From a checkpoint of a small transformer trained on Wikipedia.
Size: width 512, vocabulary 8192.
Architecture: rotary positions, normalized queries and keys.
Training: 1173M tokens, 4475 steps.
Each number is 128 + 32 x the weight over its row's rms, rounded and kept within 0 to 255. Layers, rows and columns count from 0. Numbers have three digits each. The size before them is the row's rms in percent of the matrix's.

# up: layer 11 MLP up, 1344x512, rms 0.0357, rows 660-779, columns 160-191
# down: layer 11 MLP down (transposed), 1344x512, rms 0.0338, rows 660-779, columns 160-191
# gate: layer 11 MLP gate, 1344x512, rms 0.0356, rows 661-780, columns 160-191
up660 103:110097157124164138167150164096119100109167144178110185123178152111166141131091169116128141077116
down660 103:111134075135114067140107127098075231135122120089112128104125159164114184078101092141146134140169
gate661 098:143168143140174098178126147100180118120138138135098151109090058085140104160070152157141092179120
up661 101:100216155147085157164136179123139167080109120131121093135098129133134129133101103180122077098174
down661 098:159104156131127157175112135102113124115143138115084124150176142069128112187125139160119132120107
gate662 096:061054139134090152147077172102112145112191117172135065131144129118119137153130121099094104165153
up662 099:207112128176156055150112176112135094077184121160090095142145158107162110101046160099155127094183
down662 103:091146132096059154093102176151136205122167118126135146111117124155123107114168076132111159106110
gate663 094:164124135180100086152084138144106141165175120137111092144125170108151109097135129162077121133154
up663 095:126105110183173117167119108174189171183096125142160137144184141131085124117108103141143147127142
down663 097:111149150096094197144118115156134136163059131121153160120122140169131130153131160069091099076095
gate664 100:115158104125110135119143095132010139066129133093153120071120123118115123090158086160132105125116
up664 102:124097142174157123203115137135105148083060131104112111113126163162129107153118121141148126098137
down664 103:152120085152077067147108115099152161179153125194140138087099112136149147155148170130103136138117
gate665 100:059140138100163157231138088112169119166117111101115089140115098092126179125147173123141147079186
up665 097:178159182097160105119149142108142108077126126211137121125152098122190109155054125117154081123167
down665 100:179131097157165144172152176140169029142140164075140072095090139189185136100135143099115120169096
gate666 107:127060103103139109112157178146145143137113132177122099146134114144079119130084132126072090117157
up666 099:171169082122103141132137142145150199110163139142170138208169133152148136112127126146101150115110
down666 096:114066146124109106111153143122146189141083146180145144124150116113119112139064140168091127078125
gate667 088:114145123085156137093160069136156138085126135169136192110142125132126108064088093078106132079095
up667 091:119156097081131144134127136111140080133103139104139102111194100103113183085124132127098079062126
down667 087:157135136112130152072116060130115086146126109175089110181107154199135138112105108073081063121163
gate668 106:146073074128158155087101102052192112104177142168119129156113158107153157118091088149129123204143
up668 109:118079108121149128122109123079166104093171132183113090119126114095195149130088173124099126156179
down668 085:121193180137109081127164137168082175163084125063106138154108115155090112141157129110143131060126
gate669 107:148116080123132141094124153114093116113161141117095104142133110133136116213127113052158134191111
up669 104:108102090166126111153161181210118101100127180102067105100134121120132083079135144131113144121101
down669 105:120075129107164127137151102136106082113126151142149179153131135149103165107127170100136142181126
gate670 099:166161162068142089115135122121174093135130128164159143121106086085102114107130117184095123153124
up670 098:107139107137069160172137133167131123117135104109109154108116126169135160145122103089178130079136
down670 099:157146107174141096100144140112126103103170157097132180147106127157097156097104124150071145152091
gate671 102:157134160104113166070142133112116104124182149182088081084131176145102099125148126096110144169143
up671 100:131089138084137112134128137123134104083144131130135063172126093154130153179099156154189088113131
down671 100:127143124097216089106094099123123098069149141138107116087133098096121146121154097160181117109131
gate672 088:100139144132147134197153140113098113132141162144109148178117082092149147115073060154095133101144
up672 094:106119116193131126146122122163135164115152131164159135098109092148069069147100135138127139105094
down672 093:186084131156115177112107096130081084103107079157122122077114171119102160171198181131161090177049
gate673 100:115088138129117185153113163090132085099149124078148104120123102114101126174115249147152128060113
up673 097:147144106143158081160107074120129201137113166108157131139048125172143109036184132108107093163135
down673 097:105157133143139122170087149178186173161095167088068092101063067120136131077124164107073119148156
gate674 086:154188148131169127148125102159132120117127135163110189060095141115075133106180187038159162139167
up674 094:070121104098128099147059186075111065133113139171112094137134104126160159184123067123116125149120
down674 097:106107121073124153158158098142173205162162150085136149152121160124120103089111078085119143153124
gate675 095:162148148177131123156198152071184076089189111122113157059121125083072128130089135132125136141147
up675 097:096141096144095094150090080123078111109109120082136104163125129129187175090088153136115162104096
down675 097:106136169111094127098082127151160108105154094137133128150075085153110159178128111054116120135129
gate676 099:128122130150166163104087166168157119129154154088127092116146137080129122140180095175152091125157
up676 095:159092130117161176122127075120081141089097158152102115183125131122172123049140116096107156142154
down676 094:157077131160143185135167142175128153106092172174083140124149170100171169123166179129081084056123
gate677 101:162143159182149134096137162088205120138200156143110124112117144146180159148162140158143129096158
up677 098:123111082138137092132121073146163100111189147119104183119123169061163055105146153136123141126132
down677 097:142118124184127138096124140122114157060107085070141145152120158126117141098110093114164149134101
gate678 101:138137106043056080132112149159122137081150079086136116131149108108098174152120140127150113140160
up678 100:167073169155126129134185112157152125058141161134151117158159115104096102119113101069176100115120
down678 099:140218123127116140081125174139098066119166092083176169143144178109152098113118153159140156144182
gate679 104:119145131130142053119133129128160124122136096065168097148107102147143138089136135118169129090093
up679 100:189139077162144085169102117103255186151130043138179132129203178133165103104158164178153117211107
down679 102:142144070096126105110089123136143110103109118130092081184125141154146229165129134152134120142133
gate680 089:075126120096139035142143123070141101167201133101192119143141117111103144123145109171075151109133
up680 107:155116187081153177126126128138145113154119129124138151094198101068127120094119092157169096118121
down680 105:108137145120100118161148146096126092094117146133137143122150100126097136099089073099148095135085
gate681 099:107071076139126107112112173129108121178112109129171061113114121142123076177119106131092102136115
up681 097:136075094158115165138125121144120150148117180104117069124184127086151095117073093171144168157131
down681 099:084117079147128133107163123155107163148069182106102096137131095118133137042119109134111123108158
gate682 102:131155126134127105141115113098166129100145089184150104141127124062138106145160136122124065142152
up682 099:077081107121114105120146161126133097109129090070128099135155081114095147151132087156148166089168
down682 100:102155080172061119133160136169142050082098114168155151145112138137148158160087109140103130134101
gate683 101:095067096109147141175155148132096149134115117134124165166121107125103151115163132106141075134177
up683 099:141171100117176101157096117070150119121128079148111065093127130129165162172152150146157115113099
down683 099:171100141151130192165115131084111121104149175101092096117088110172175106159154124145117143138136
gate684 089:157147093087127127107133108115066134155136126113153132147119136139145085137186123120189133079128
up684 097:125096156194127158108138128152122155114127171120162127155202161135102122150118142104157089078114
down684 098:082102108102155100148153103125114187133131050148085141175136172129119163168102198157096110162169
gate685 094:095096098121143116073117109096131100060080118091109149140127073136170152135084130147146146182092
up685 094:152089141127118151130159127120180127098103126141116104102193113136203124095131156101184109162138
down685 095:176103166154128135172162069084111155117071093136142103075155170124126158185183173153094140060162
gate686 102:107083077125137134123110120054119121120170078106133063106076118121101106096128130103112108131181
up686 101:137105097135094054194069115125139112060108165119154121134142173116046120126084091079103138063165
down686 101:130093121206091113105087195120182218120165123129116108092127143174075118126111190154131124087152
gate687 096:137106137101048132111183080075115063099161078114158137141181110088121145147088084114184147098214
up687 101:119139049174132099113137123180155102082142113137106109106102166121180160137111156085094151144108
down687 099:078166106181176133149075162158116169147080147113141123167143074134036150169158209097133097130058
gate688 101:117104134155160134146081131125091117141104154090161210126099159160145140067157129156087166108135
up688 103:139110138084115147199124201140123134186134163187152031091143091140084138115089176127094068138119
down688 104:151108094095108155149114154081111021110142134153157077106117101076123147132124149151116085152117
gate689 097:171185130059145183105135150121142142104115115119140142146159151128139049115108122132037177162159
up689 095:097108171095090107165136121092140118145098099083147151125134122127155133139129134120131119107076
down689 097:147103154155082110119169118091134080104139159118044104087160173126122104154146142090186137132112
gate690 092:150118133131105125139090183135101146138194119193119138044103124174128158082134111122153046114145
up690 100:152114119173134180141149118124049204102164135165205145137150163237154108143152110150104065103164
down690 087:135110142150133172160195109125150170108135108100140145164127144129153130114099179109106192143090
gate691 106:101141159093170089118167189129146042116131132124084149057211124069168159079108099115121110148151
up691 103:097117154178121080144143155089131092107152100138101121176104196135110148209156160100081145153104
down691 106:118181128092130139071102099098082160084157073175154068057089101090161205137120135122106150094081
gate692 103:104097161164151140129175093110131084189168080080151195152039119114116148135133155156156095138098
up692 101:160125078033127096121109153105144148126086145068115168137114125118100108144139099112158189116184
down692 100:134080121170122107130110066127173085070118166159102155107177136132099100149118179123063112129201
gate693 105:167163103140145123064096127183153126133137100120128128124167131120115151151066134184206131150141
up693 100:069140143130146129132117115089085096117085132138099110169100161106083160099122133102144138144180
down693 089:182182115101101081103134096185145179106119095097110102088140133143128121142110107166189165133105
gate694 110:185086142111155140147127052126129105065064093088126042160111091086131136132061116096187095156173
up694 103:159140164154114132097094138065113157143155108114144116122105102128136110149105130147124129145181
down694 105:112153128111048111070154111117153212155211037133189134155099188037108151144108151078132153148198
gate695 092:102120146043124149140069119120167128136181157089096109141099147109051126127155092147174113127127
up695 099:154149127086137208156112142140127161121114140114107049153127126146052150123107147159158064115093
down695 099:178128113142107130143143053178104168140114133173148082118189112099159132165138178126090177110182
gate696 095:138128110073128077104129106114180098156167105145119112059141141135093175148138076124150175173162
up696 097:101130115130194076147095153185182116147119094141138064109141130175108164092092153172163082127105
down696 095:163133074106108136129134134098087134053141156126182121110193146098150144125146185116082098127090
gate697 102:126165111041131177119118116170140106027158138132112089170120099164127128133083136133081113101206
up697 101:102131112156118123106076095179152155187121128123096112119035077145104147074144146074122146104119
down697 100:143103125108126134111142062115116144132202095100160109113157149115074110136096119098158169198101
gate698 099:167142117127136074076114116121066123112125151075123111104126130116135171098135114132062155134159
up698 097:138029186136070133084113156136136085122111123138157146123138136120136127116136136127087150163103
down698 093:141105186130158113135129132135117139147142163130105147124121108156132143169126145166084133184139
gate699 093:113115132079099107133161165114101109145128138158142152164175136093133140165188117180085141118118
up699 104:121070117159166136158097148137088125102139123105124125121133102113151141124093133109176108088094
down699 103:133114081137155099161129197118086162121096148116140140081130116153109168139104154160112166083104
gate700 097:209099078131134153186125156123131140101158079122153143124136136123099140116101116124143084153076
up700 098:107145111083157097105109123115155121143126115137177156104136106088180179151100097118144107109126
down700 100:093170167144128182119173157164091018080184083130081096134152129067121090134134171150154170118101
gate701 098:120099149092143129108091093115125110060105137098162124141145114139123155177149113188081134176151
up701 098:196071114128105072144170136108152133116058077132125088144071088153112168162141161176098128197133
down701 094:172080127157119141169065165117122093078162134033093111077128131199098155190084142119146121148128
gate702 091:112064157141183165144117106103136097134130127103121153118156142175138103085120098064168125148087
up702 088:082134146148158084117101084159153135183127125105158139108136068143122085109110126208165088088178
down702 088:162168150115127182144100133120112125143157126108105144098137066115131118159138107113122162145138
gate703 100:100139138103154156112112139103046103094146115138125130168126155099146147077139132033125102123128
up703 096:185114101144122152117104109136093184115067096064174154111089112126091144119153158106163127085090
down703 098:081146125181083150102150146132108249174086148121168068062115122132141164031144131155142179030138
gate704 111:155214144076126106119152160151129115113085131156097084095151120154143138133111093151073147161159
up704 098:141071154163097119190105124156149073119164109059091153108093139072177173178142228128137136194097
down704 084:107097108180163184187143120099092105127163100088157145144146139032110136106110144118188143152080
gate705 103:107090115104163104145083153141102103157135053104128131169115139115109154234100140144156116113123
up705 103:160149123172106104157123094136094172090159099119121113119092119146130106133168158104103153115121
down705 102:192156109150142141085135115099156072064187074150132181167124114091114093156138115104141118166124
gate706 107:156064105160123129235176196132095103107170096154165139102172118066076100182124131148132068130131
up706 104:164126074149101113146106077158158117125139102056099093113097160153150078122142171128146127128120
down706 104:139084156105120085122114074187141122160100123125115117183118109114081100142099129137122144160143
gate707 100:053079099106157134102142194102124113100122100077110097127120077096117192083122086112131120136112
up707 106:172126064150137066163064157160150139141125056116082170113110165090083114091121118110093166110204
down707 105:149151129134135064177096099117166136158176127196084169189076079177083149112097127110108082123186
gate708 102:161156117078159147108164153078114096179097145153165075078127132150164166147099154216072087153119
up708 104:094147145125140028129149083146065137131152094067101181119109110151117161141119155094087183161082
down708 103:104147150099083115120162095127081105114129101136052120132101126175107127158187128124161158094128
gate709 101:135056110079174111117137147156085142132195108177141201108129106150167134127139132088191130089142
up709 101:196144157099066196154148124114099125123116072169146205137118143102114141130076146150125129151120
down709 104:152165165104138099193127068092129135174052188124091168156149132155156088091157115161092113169121
gate710 112:123114123155142142107143130152153124116110154146059147107080094105130122142147098111105167161138
up710 109:104121125036108119037152101134171105170138146139144093114105036127125155158169125153150153168107
down710 106:143166120147129120113141094155161143133115135137165138143111110141147117128171145131169129133093
gate711 099:087170164128150148155166172074138092099100114137141141097131097109075195064138133117101123139124
up711 103:151163048088098118091134161132126144136156142083173179104120130116090168105132070111123099124137
down711 104:213157091148099118095155121078080131070131128125182141106103121090069108103153116149125133147161
gate712 093:130159148107187059084134122102126119150175134131146128148126132138123186021117090163150119193129
up712 094:089236140112128119083097123138077125172054115058134150097120142115129152044149100151126167075078
down712 097:147130051129142119142136091140117116143134112146129126136096120206026159160137137122163107100107
gate713 102:133137119121106125120120130169106111110126120078122156087161092112096149136133096150099090071111
up713 098:105117164115123169062128156148066080126162135099087129080084115183158116042101084076131109082154
down713 099:171147135165126103094109042109149202155132140120115131130068150136134087136132123147165123160218
gate714 101:157149108181133169086133151142120124133181097117124127167131126140093125101125197174090111092117
up714 100:108164107131148155163109149123122102091155155099111064072100163135166138134132116141114089124151
down714 103:072167181158144118178137117145164068135083156171142123064083153073207154098116043118098135109192
gate715 104:164133123205157173080166168105095144128130123107166127153161165123185109095078201178088122159096
up715 097:120220146069146158086149095161128129062145171138127113114153132145122066076153118154062132132121
down715 097:149107153131146147143097127090128160176125127192048165126115120119127147155144107090085078124127
gate716 101:165118088158149069104114105137170138149123113133144204111154121157069136114104132179156156186117
up716 101:152127136123111114090171158121130113141163157137093124111107177110101129094183130191182155065104
down716 102:188154140079153062092092112106185101145135136107159108149146088134166083128109125114130075063129
gate717 100:125119127112165121176155139107165092150099069103070116174075112114064102112176124087169097177145
up717 102:177114108072127088121115108148136150130162079060152175176144057161146162138124128098089164116121
down717 102:139135115137141137092130083089128080158077102158129100082195114145148114097128113081124190154136
gate718 102:074100129179113091117165113119092108047135160128124139137080153142152089157146131129133133083124
up718 099:151136105133155130098194087111085135149160099127086073087135142150153170174156139140110097122146
down718 102:177157149149133125126138129179099049108133144141152122192151100204167122134079145168084101123126
gate719 100:121185154117144169148126123116090144130185083109125097112100128128135153139148124113075122213090
up719 097:170135083057132105131119103125193107078092137162153162135122126105126149121168150166172134133138
down719 097:124099190125103149098089087130070181098129037085152180151060128178133161121135108117090103173179
gate720 095:130125094159176139098139124125136143102202128113098164112089110163123116158084110134150124116170
up720 098:111142116163163197109133112106120173116120111133073147181128136091103098111129114106114097134089
down720 098:147127165138134200125129105208132076115135122134083142144145086123129100083158127161094081154200
gate721 102:156162134065149157087092114141189080161180144105163118165114119119109141164141156206120087162124
up721 104:048104086175112164149114139118150111077152133153116147164165099148092116136105117164163173166130
down721 105:088132110156102134182139135078124222137115106148145133119167127188106175176138162093112131153100
gate722 102:099087127196143111133140175104141098136098155134062046092135145128094124062145154155149124145159
up722 096:137166150147115131116188124101111135123122071106149176168167196127104116106100092098119128153103
down722 098:084108166131136113151137139133161172094122121163135185085142114139151120175051149195131132113116
gate723 100:085086123164123138156111101133073145153146146139106143107103148097199139103108151086125140130131
up723 096:096142142088127103129094092098156101160162100117185141207109149124105140152098106147083151160130
down723 100:135163107151092119144141145149140199133140184106174171089152176073132107119127125113184090106132
gate724 102:082108165092095188165126127171081137085119121132165098155099128083130163134154106115143098075095
up724 100:122124142108104156061093160079093101071206111107138106090108104175156155090151126093163135105162
down724 100:133098125112108165129119087114090000167134138115131163163111220143182083120151126144193098112161
gate725 100:102075091142097130128140183123077114096121115171137121132109098128130149144106163108141147131136
up725 100:100116123112159141048154138122157134142136190090165121119176135160171115138167121137126126128137
down725 100:151145124085129083154098138169148047170183159196125138154184073173091134102102137165096095121111
gate726 106:095152041100105120161153110151095066159133074123074149154148100093208104213152179108148079097176
up726 104:081170090186136201115127157142196148124136167067122143109136086094170128129137141136069100109153
down726 104:113101109115176152197144092178146048110183113123106140109121120090131130066141177074145092124195
gate727 084:095149179150162106174098171113084111150144068136133183129143113094106173132162169175136096145117
up727 090:127160149141146130086107128129108124120112135057161153087119108152110098146182169134126134145169
down727 093:159064092118149146103080183127063070111123135114113162141137120093148126167128100096076157159192
gate728 098:161143138141102134105127169144209121141117144135097140127152145163122128104174157043166055147158
up728 101:197131114107059103098123197092101135129112142157130142164140142130099081135161137137153169143130
down728 101:135188101115085115133114112127063126143128150143163113119071111160117086151155150150130098140085
gate729 104:099136079107173180149139113107140106091144139144213110093137056107114171131131132084137078164109
up729 103:133113191150105185109077126132077141105138074066136152143131117111160104099139105152111141130092
down729 102:146113180089126149130094144105102124127184115099115124085151146130185146121088089162130133175072
gate730 096:108146141121094115103153105142159130125128030169154109141132153105115092176083121129128109162140
up730 099:106159156116187125129109092071079117159124145175188152168154155156125116223092196152118090138105
down730 102:170147102166099096144116084137114074180162134111133112208140109167115107101112110130127142131148
gate731 105:120077080154170179130135135135050100116111112115093158136119167110182124161127090176157117097142
up731 104:104105156134145082159072091109099154166112116163152153153116117119137109118152084197098135131108
down731 103:083082161051130136140128138149119113198177167135166111142105160130129125095112071141099154097079
gate732 111:085079162147112095132127094107140113168106061131082137099108081091188133175121128135112124157082
up732 106:050130172195103127091059094109182158140098179118131149125205141104112101176119084170148129174141
down732 105:146139072113164170094123128163159090164096099137151125137108161110174149174108108165121118148105
gate733 093:073161083170116099121050152145132162125077134123135189146142161120124118116108156106143117164129
up733 092:126099193125126089122108153103076140129133154132107129099158143069104168121179116136096167058173
down733 094:141108169130131157114136175093082061098129140192139134172127118158144174143130151113103181142131
gate734 098:126092131174122136162143157174114123137132169139152196102131118123093092153105140167108129081098
up734 098:109136109116136180103073079155065129119123125145084132038149123071104183138181086093105121066141
down734 098:087116082108183154110140111119123081093161130171132133154124091126128141178130120133088137162077
gate735 097:142105122133115105190110108123144107072074107112088115141094099122125107126068081114222142085126
up735 096:133120112136134147183128129101104142128113150101159109141075082121084162165149146141149116112126
down735 099:148130095163162084107171126134101154099140050082108072129140082158079175125141147083192130101084
gate736 099:218094140116116136123072125061079126149119061110082087106162120119167107098158114118149121094140
up736 098:098162076137099122108163141093152085122134137121107044165125155165099145134146127092138149163098
down736 103:086079139126183098142113140162143138182086118141102153145143180106111115120132207150085115096137
gate737 109:104124172123120104196162113119086108111102105114126124115093091092116180125152123108076084156110
up737 104:212147135065082129183141082163137119117119096136115129120050139112110139142089092112152127140090
down737 105:165107133134123128120110102148127165103085115141098138106108099143208187125157078090141167195103
gate738 098:110148077114109131120130170116169128142128110109124122149080137178151210143092144118168110153129
up738 100:156062153122108167045090138070087109102116099026097131074113087138074148182154108065086093099143
down738 098:095151140128102163072146136098158047176105115176089165114096161046135167149158100125128110157107
gate739 098:137115130157083136085163110207159116113131099120093153101183123115142231168134060131116084136189
up739 099:082142107136154110130128122118142124138122131140089125176091048111106167108114098141110119142073
down739 101:135166082210092117109093157128157181109177082133135107095171130144126155098150115125120145132095
gate740 106:117130101090164133094139132148095100073168044155132156116173144141157193150135123148109126109196
up740 105:105084147155172158184135130113142117127136129156136136172117111154071149122173148111151104156074
down740 105:105109165125164152161098144164104180119129179102085161153101124168175174092163095108114122146098
gate741 104:133125141139103115144083123073203097104108108146109067161099146074128103102135122135136060103111
up741 103:162155107150165118138145159142126135154142114152117161116140141181146145153115090168085161146089
down741 104:103133167141130175078103130103140087158090162147131146098102133095167191154151153135131105119093
gate742 098:150100124161125164119071113093096129136145130124170148129130129105156155129125126159102136098085
up742 098:151153175103091134127115092154134146109158125103097116219099166076174119111123131176104136159115
down742 099:129145112077153134094184137155194091123148123117123121156099140117100155090108022155142077131123
gate743 095:169201140111088110117162147137049144163145127096055099140162115089138112097112058061086105090126
up743 094:092094120141139182136160154164146148077165133114126157151093053117134146106072114106163055130095
down743 095:118195132151172145133088108156107168157174126114181065089142153101135099132160145130090110148150
gate744 099:166107126181144127100196108128177099105099084104137164104066154169095070082133188151191087105087
up744 102:123113105073132128112115127092125125110125121120097100151172183101164105102120192099131125131185
down744 103:084090163115082100115115182087169128056115164112153124113133178069154143097129107173154123108135
gate745 098:102120085164148097122095145120124098155099139065086086139075122134093186131081139178136135132101
up745 099:106142114112126096154141122148128104140104129149118119157124143115144122119102183139111109114146
down745 100:138127129120089109106100187178142115167131157127096118139154137115184141198114118177147137104113
gate746 092:131181080098127112131128096095174138135137072080102144145123065077060155121160115063119107165166
up746 096:136069145097167081140078183090133118114168173183117105120088147139164126194063114122097082126100
down746 097:073139104136143085145138121088152067066169123125098128086090113123134146159165116095104129110122
gate747 097:175145069112092135096094164129141127151148124143169157111162154123152161128127171128095157100180
up747 098:152075159145143147128145136084123129115137098116140206151132089129132162117111178149123106118093
down747 095:122193080137134121121099135219118160142154090095099104174153103081143185097101119184145121128135
gate748 104:149128165120126159131147134103150120153176129127117123109083158078132107166085147164132124178136
up748 110:121113090196082186130139154187177139120132191093095121116132155107164136190156178138113177123098
down748 109:141124116188101151130127152099122108114062145078067121103119156136060204117140154134106105173088
gate749 103:107128137132121112120109168100074070090087151146093185172140119103070144125102060094180134089074
up749 101:094094153118141155107172105138094104121119125031107136142038144133111123172211143144157165077149
down749 101:129147181153096140141164138121144143178095142135130169170129146098165202111125118095149124149113
gate750 103:144190136124127137085097141128131099129099118175143174129125127108135087114105147230138111075162
up750 102:138148151164125170160189202117162078133144094103177150096142113086182111106140143111101119074139
down750 103:133141078102115188161111152135147183140152115089100132104091098146168166137148185069126100112142
gate751 098:134135163139131076136121104109166065094117094164183202134140140152116164124112142099113092127105
up751 097:163166113145171086119172071204132080105132105107124083110156180152138109080126134159140156136158
down751 100:114155152163159060108107067162096126148146130108098165139140088156152101176145080144142159069165
gate752 101:055095098117165143148158183150113159092121162131098153112157104120102096139062115147145188147142
up752 098:125096104116079112163155166145117095160148131124065077121103151156159172127109141111187036101139
down752 102:147146083125142081110182126103134061147099089124124138125102136102188134132120117113140145132087
gate753 111:149080069171143106114178150098166077134113155089094128118161095128156103072096132114125132141182
up753 104:150148121106125127138162159105122096126191164153129133079105128146167132094136082151090113117047
down753 105:098148097106183104160107200200100180140169110169104115109102191181152164172090114181100159076139
gate754 104:084175128153098151106091165124109151120102082141128122138155138133163138115146119119129112123155
up754 103:184134161186130120114159115111161130083108102213191177154167131072109178099151148143133156056158
down754 105:102112098128137158146082172101155106148116120143127163172119112155171177166121081116147096112192
gate755 101:162128097172185136118082067116089102110142128132118135162146113096101121164079073134133108089156
up755 109:155129181112122112157092162082164108161099135119133152150119127101144137157120129155077096105121
down755 107:147061138132122089167154129106129118198093165148190131143180152066105127113103180207134128096149
gate756 102:093119127175164153109127161165111104148108137112111156166145094140126136042062107129103149106101
up756 098:129116081124118091083134089123067125117202139107036103150136144099175138095099084071161094098130
down756 096:089156124138079092086155150130175122091122168126113112148127141146179103159194168144166178100067
gate757 102:130100094075120115124116149157127131115096089103141164138110128109130123088184101137083133122121
up757 100:155134107134146111107132107164198105120143082099107167139149100123105099117122133114118166169117
down757 100:156135138096101086147143093071157118119097128155103148079150103092139177164095099100142096101126
gate758 109:100182105111123072140066165136143094105178079116077164138086128144147119146119095136117101122131
up758 105:127164179192122107101157160089136113180058145195123138157138120112089131094160141085130107116153
down758 105:149150136121054085139115133122123139083106150178139112142127213169095124117152081048100156115128
gate759 093:107159112103133153128167131108102150132087118104132124140170123117164088135101102172158100166167
up759 102:125199129126118140135104166180179113152108152119113154166164063086121089129143143130149113121058
down759 097:090090170098173167145110110124134124147127141120150167051127130048079136164081185136097134143171
gate760 105:160107114155188060138092061122099107134097131107140102118130080079126132162125152137097111156165
up760 106:082130175154141129135166106183094135092148174148134171056132143135110106115209079131130072126155
down760 106:129125156112170155131154127151146110115130142121130155060157137125165071093174076178162128091125
gate761 102:110127125109155091088131146179132135156169130175098124136166077139178177083161059077125117189148
up761 102:195147059125081107102110136108135103084144152063116093142138122137138123142156106178067164163110
down761 102:103108132162116127134098164115124087137095098151162172200072167117164041178119081136213157130081
gate762 096:128162088127155151127113064099129142096128152140187147106105098159137097092103114133097090178055
up762 096:120161084108130129170145103120167129111123149125107106130132179135121094125143095149127075139191
down762 096:162131159111110096167181109139072153114105157140116140006133117085103126123138128122124160094115
gate763 106:115116099113139118121132110148091100193145099112082106194130125097109160150149128142161191175102
up763 102:119110135141171199174132148103104120141157154161109084105106135137082125103098102164124137164131
down763 104:150147143143113126123151138130124042129091152164181125084104119087118106103140156157167144132143
gate764 103:126085115117128137121149133167127097129150108137136102146131125117176070190106133151141121106138
up764 101:138103098149166110137092115108086122132123117141157057068132119165114161131144190181116143135166
down764 101:083140113127088166108080149175126114119108140173154167115185136087196083072106090105106082096098
gate765 097:144122153124151149147189157153128172061156120128134091093139132124085175136091098120167067180126
up765 100:149197114092183117046155138112145129134178109144147131148147103100144163107121212101080136170146
down765 101:140146152119157142055135152170138167053179134130138093090139113106155144098076131115144121147172
gate766 096:142130095112164153110161157139145138115128133083129179086150120128171160143145143096130154170114
up766 096:132141150146185113128123116147184167160120112151123148161171087135118136135091120143059078120100
down766 096:208104119182128128150082109120125218147118125166188073185126135166166083195090136124155138125136
gate767 106:077143193115145109141081106138119115067136135154120115151125084095170154177123120165148135062090
up767 102:055114105149097146111094124078198115140152146089143115103131170145112087115083053141223135134138
down767 102:103154146181104120186113100136185141112130118095124151150113128088118126121135101147116116119184
gate768 097:082116092080191113134099099081107141136106132129118109127108152147133130151056111120193109110168
up768 092:118173160147123099078110153124221127170071128148125160135137170097145180156169117154163092098181
down768 095:148077080140161104140107068096151134109128122110128150137141105085162136125118129116118206145120
gate769 108:083118092130137081170119155105119139084145176067099139114090118105130170133129079073183100126104
up769 105:108138200196159091182153137082104129076147088080160124124164128131124095105145125089102131166037
down769 103:087142153117145118116142153169152152165137106140129108125116163172124162164117104101092126145169
gate770 100:113120144096162129143186129093147065128066110157131156128135148115166121157109152111091108095140
up770 101:127088094136136159122127148135195151134105105106114081139125159147109100150135122189122130080172
down770 101:094173125137076186164150152140145124110156091155145114105152122100106116134109153148117137142127
gate771 095:154139128135165151074124133147060103115124146117202131072158097140103142127160166223112161085122
up771 094:163128172135116146137176091148218116122116117173131134091190098119140087110162148144132167095160
down771 095:063079020125096178127162127159141078113107128114122085098081097086153164168077108166120149128145
gate772 107:181103128113184115133158108100108101101120133095111185155161050105061161174142142160053160117140
up772 101:165116156148094127126089111099093133155138093163115151124160118132131136044125049085109137118127
down772 103:121131096091166151101135140134173197127172154150149124141125112152193122092122092058151131139156
gate773 101:104071163150108115098092096185122145163156133096121139130109159126136098112126151147180089098073
up773 101:125082118099183138102124149089151131101137109121119113139153097095143132126141136057111101152118
down773 101:120156137156102134128077141153121155124155179132183117179142154168125164147122129105164162094177
gate774 095:131121093153131150095127099172139114205089118047115190095104114127140177184154102159135089092127
up774 101:129148118158108127113148164083166116141164098098109082156127058129153134071102053071183096130058
down774 099:166196147097114123130139120112088151138142215087107126120098134133093149099117145124088127151093
gate775 096:182153118117131106198201129098059181132122099083113123091159079165126111070128121090118129169142
up775 101:087085116145134140082142117131181114108113177100127130162108217156164125094119185114164101135079
down775 104:064134146140132106151106127153119002196126115160141149137109130081173144127155141177165124103092
gate776 106:076146184129124126145148175113119033121099116150144130126085112129143130179110116148109117145158
up776 103:121160103154148061148174104162101123128122167157174085112134131152131117105124136143081123077152
down776 105:064115095195102114136100171135112116160115090101141161148109161116151130122129169094103093108090
gate777 101:099071138109088063077193165143111125054126125079126156154156138146135099125128094163121114075120
up777 096:119144151163114144096162128126144172145145134158092213077058086088152105092122093091097164099121
down777 097:156129145109033103132175160088098156151148177111189174147107129122086106133129137164155054161053
gate778 096:146069088101124143107126148140162051086216139118131114172099147120132114208171127136089115126152
up778 099:186094108106126176084170128102094118102121039156067068178066139131110139139127166169149147181114
down778 104:182107124143072163101108112150084111188115133173132134150120098087083152083188171099141137115100
gate779 101:115078081102100137197133157083161106121143133152130096110104112133130120129164151116132146159113
up779 104:111135155137165168104183110078163127148092113167118139113111086103123124117101150134139124116168
down779 106:113121112140137218096116150071138089185138120099082114125102162186101059129145128074114166123183
gate780 096:164139094089169094145110105113166146172167083079078109098081169096132147121146087147158162118130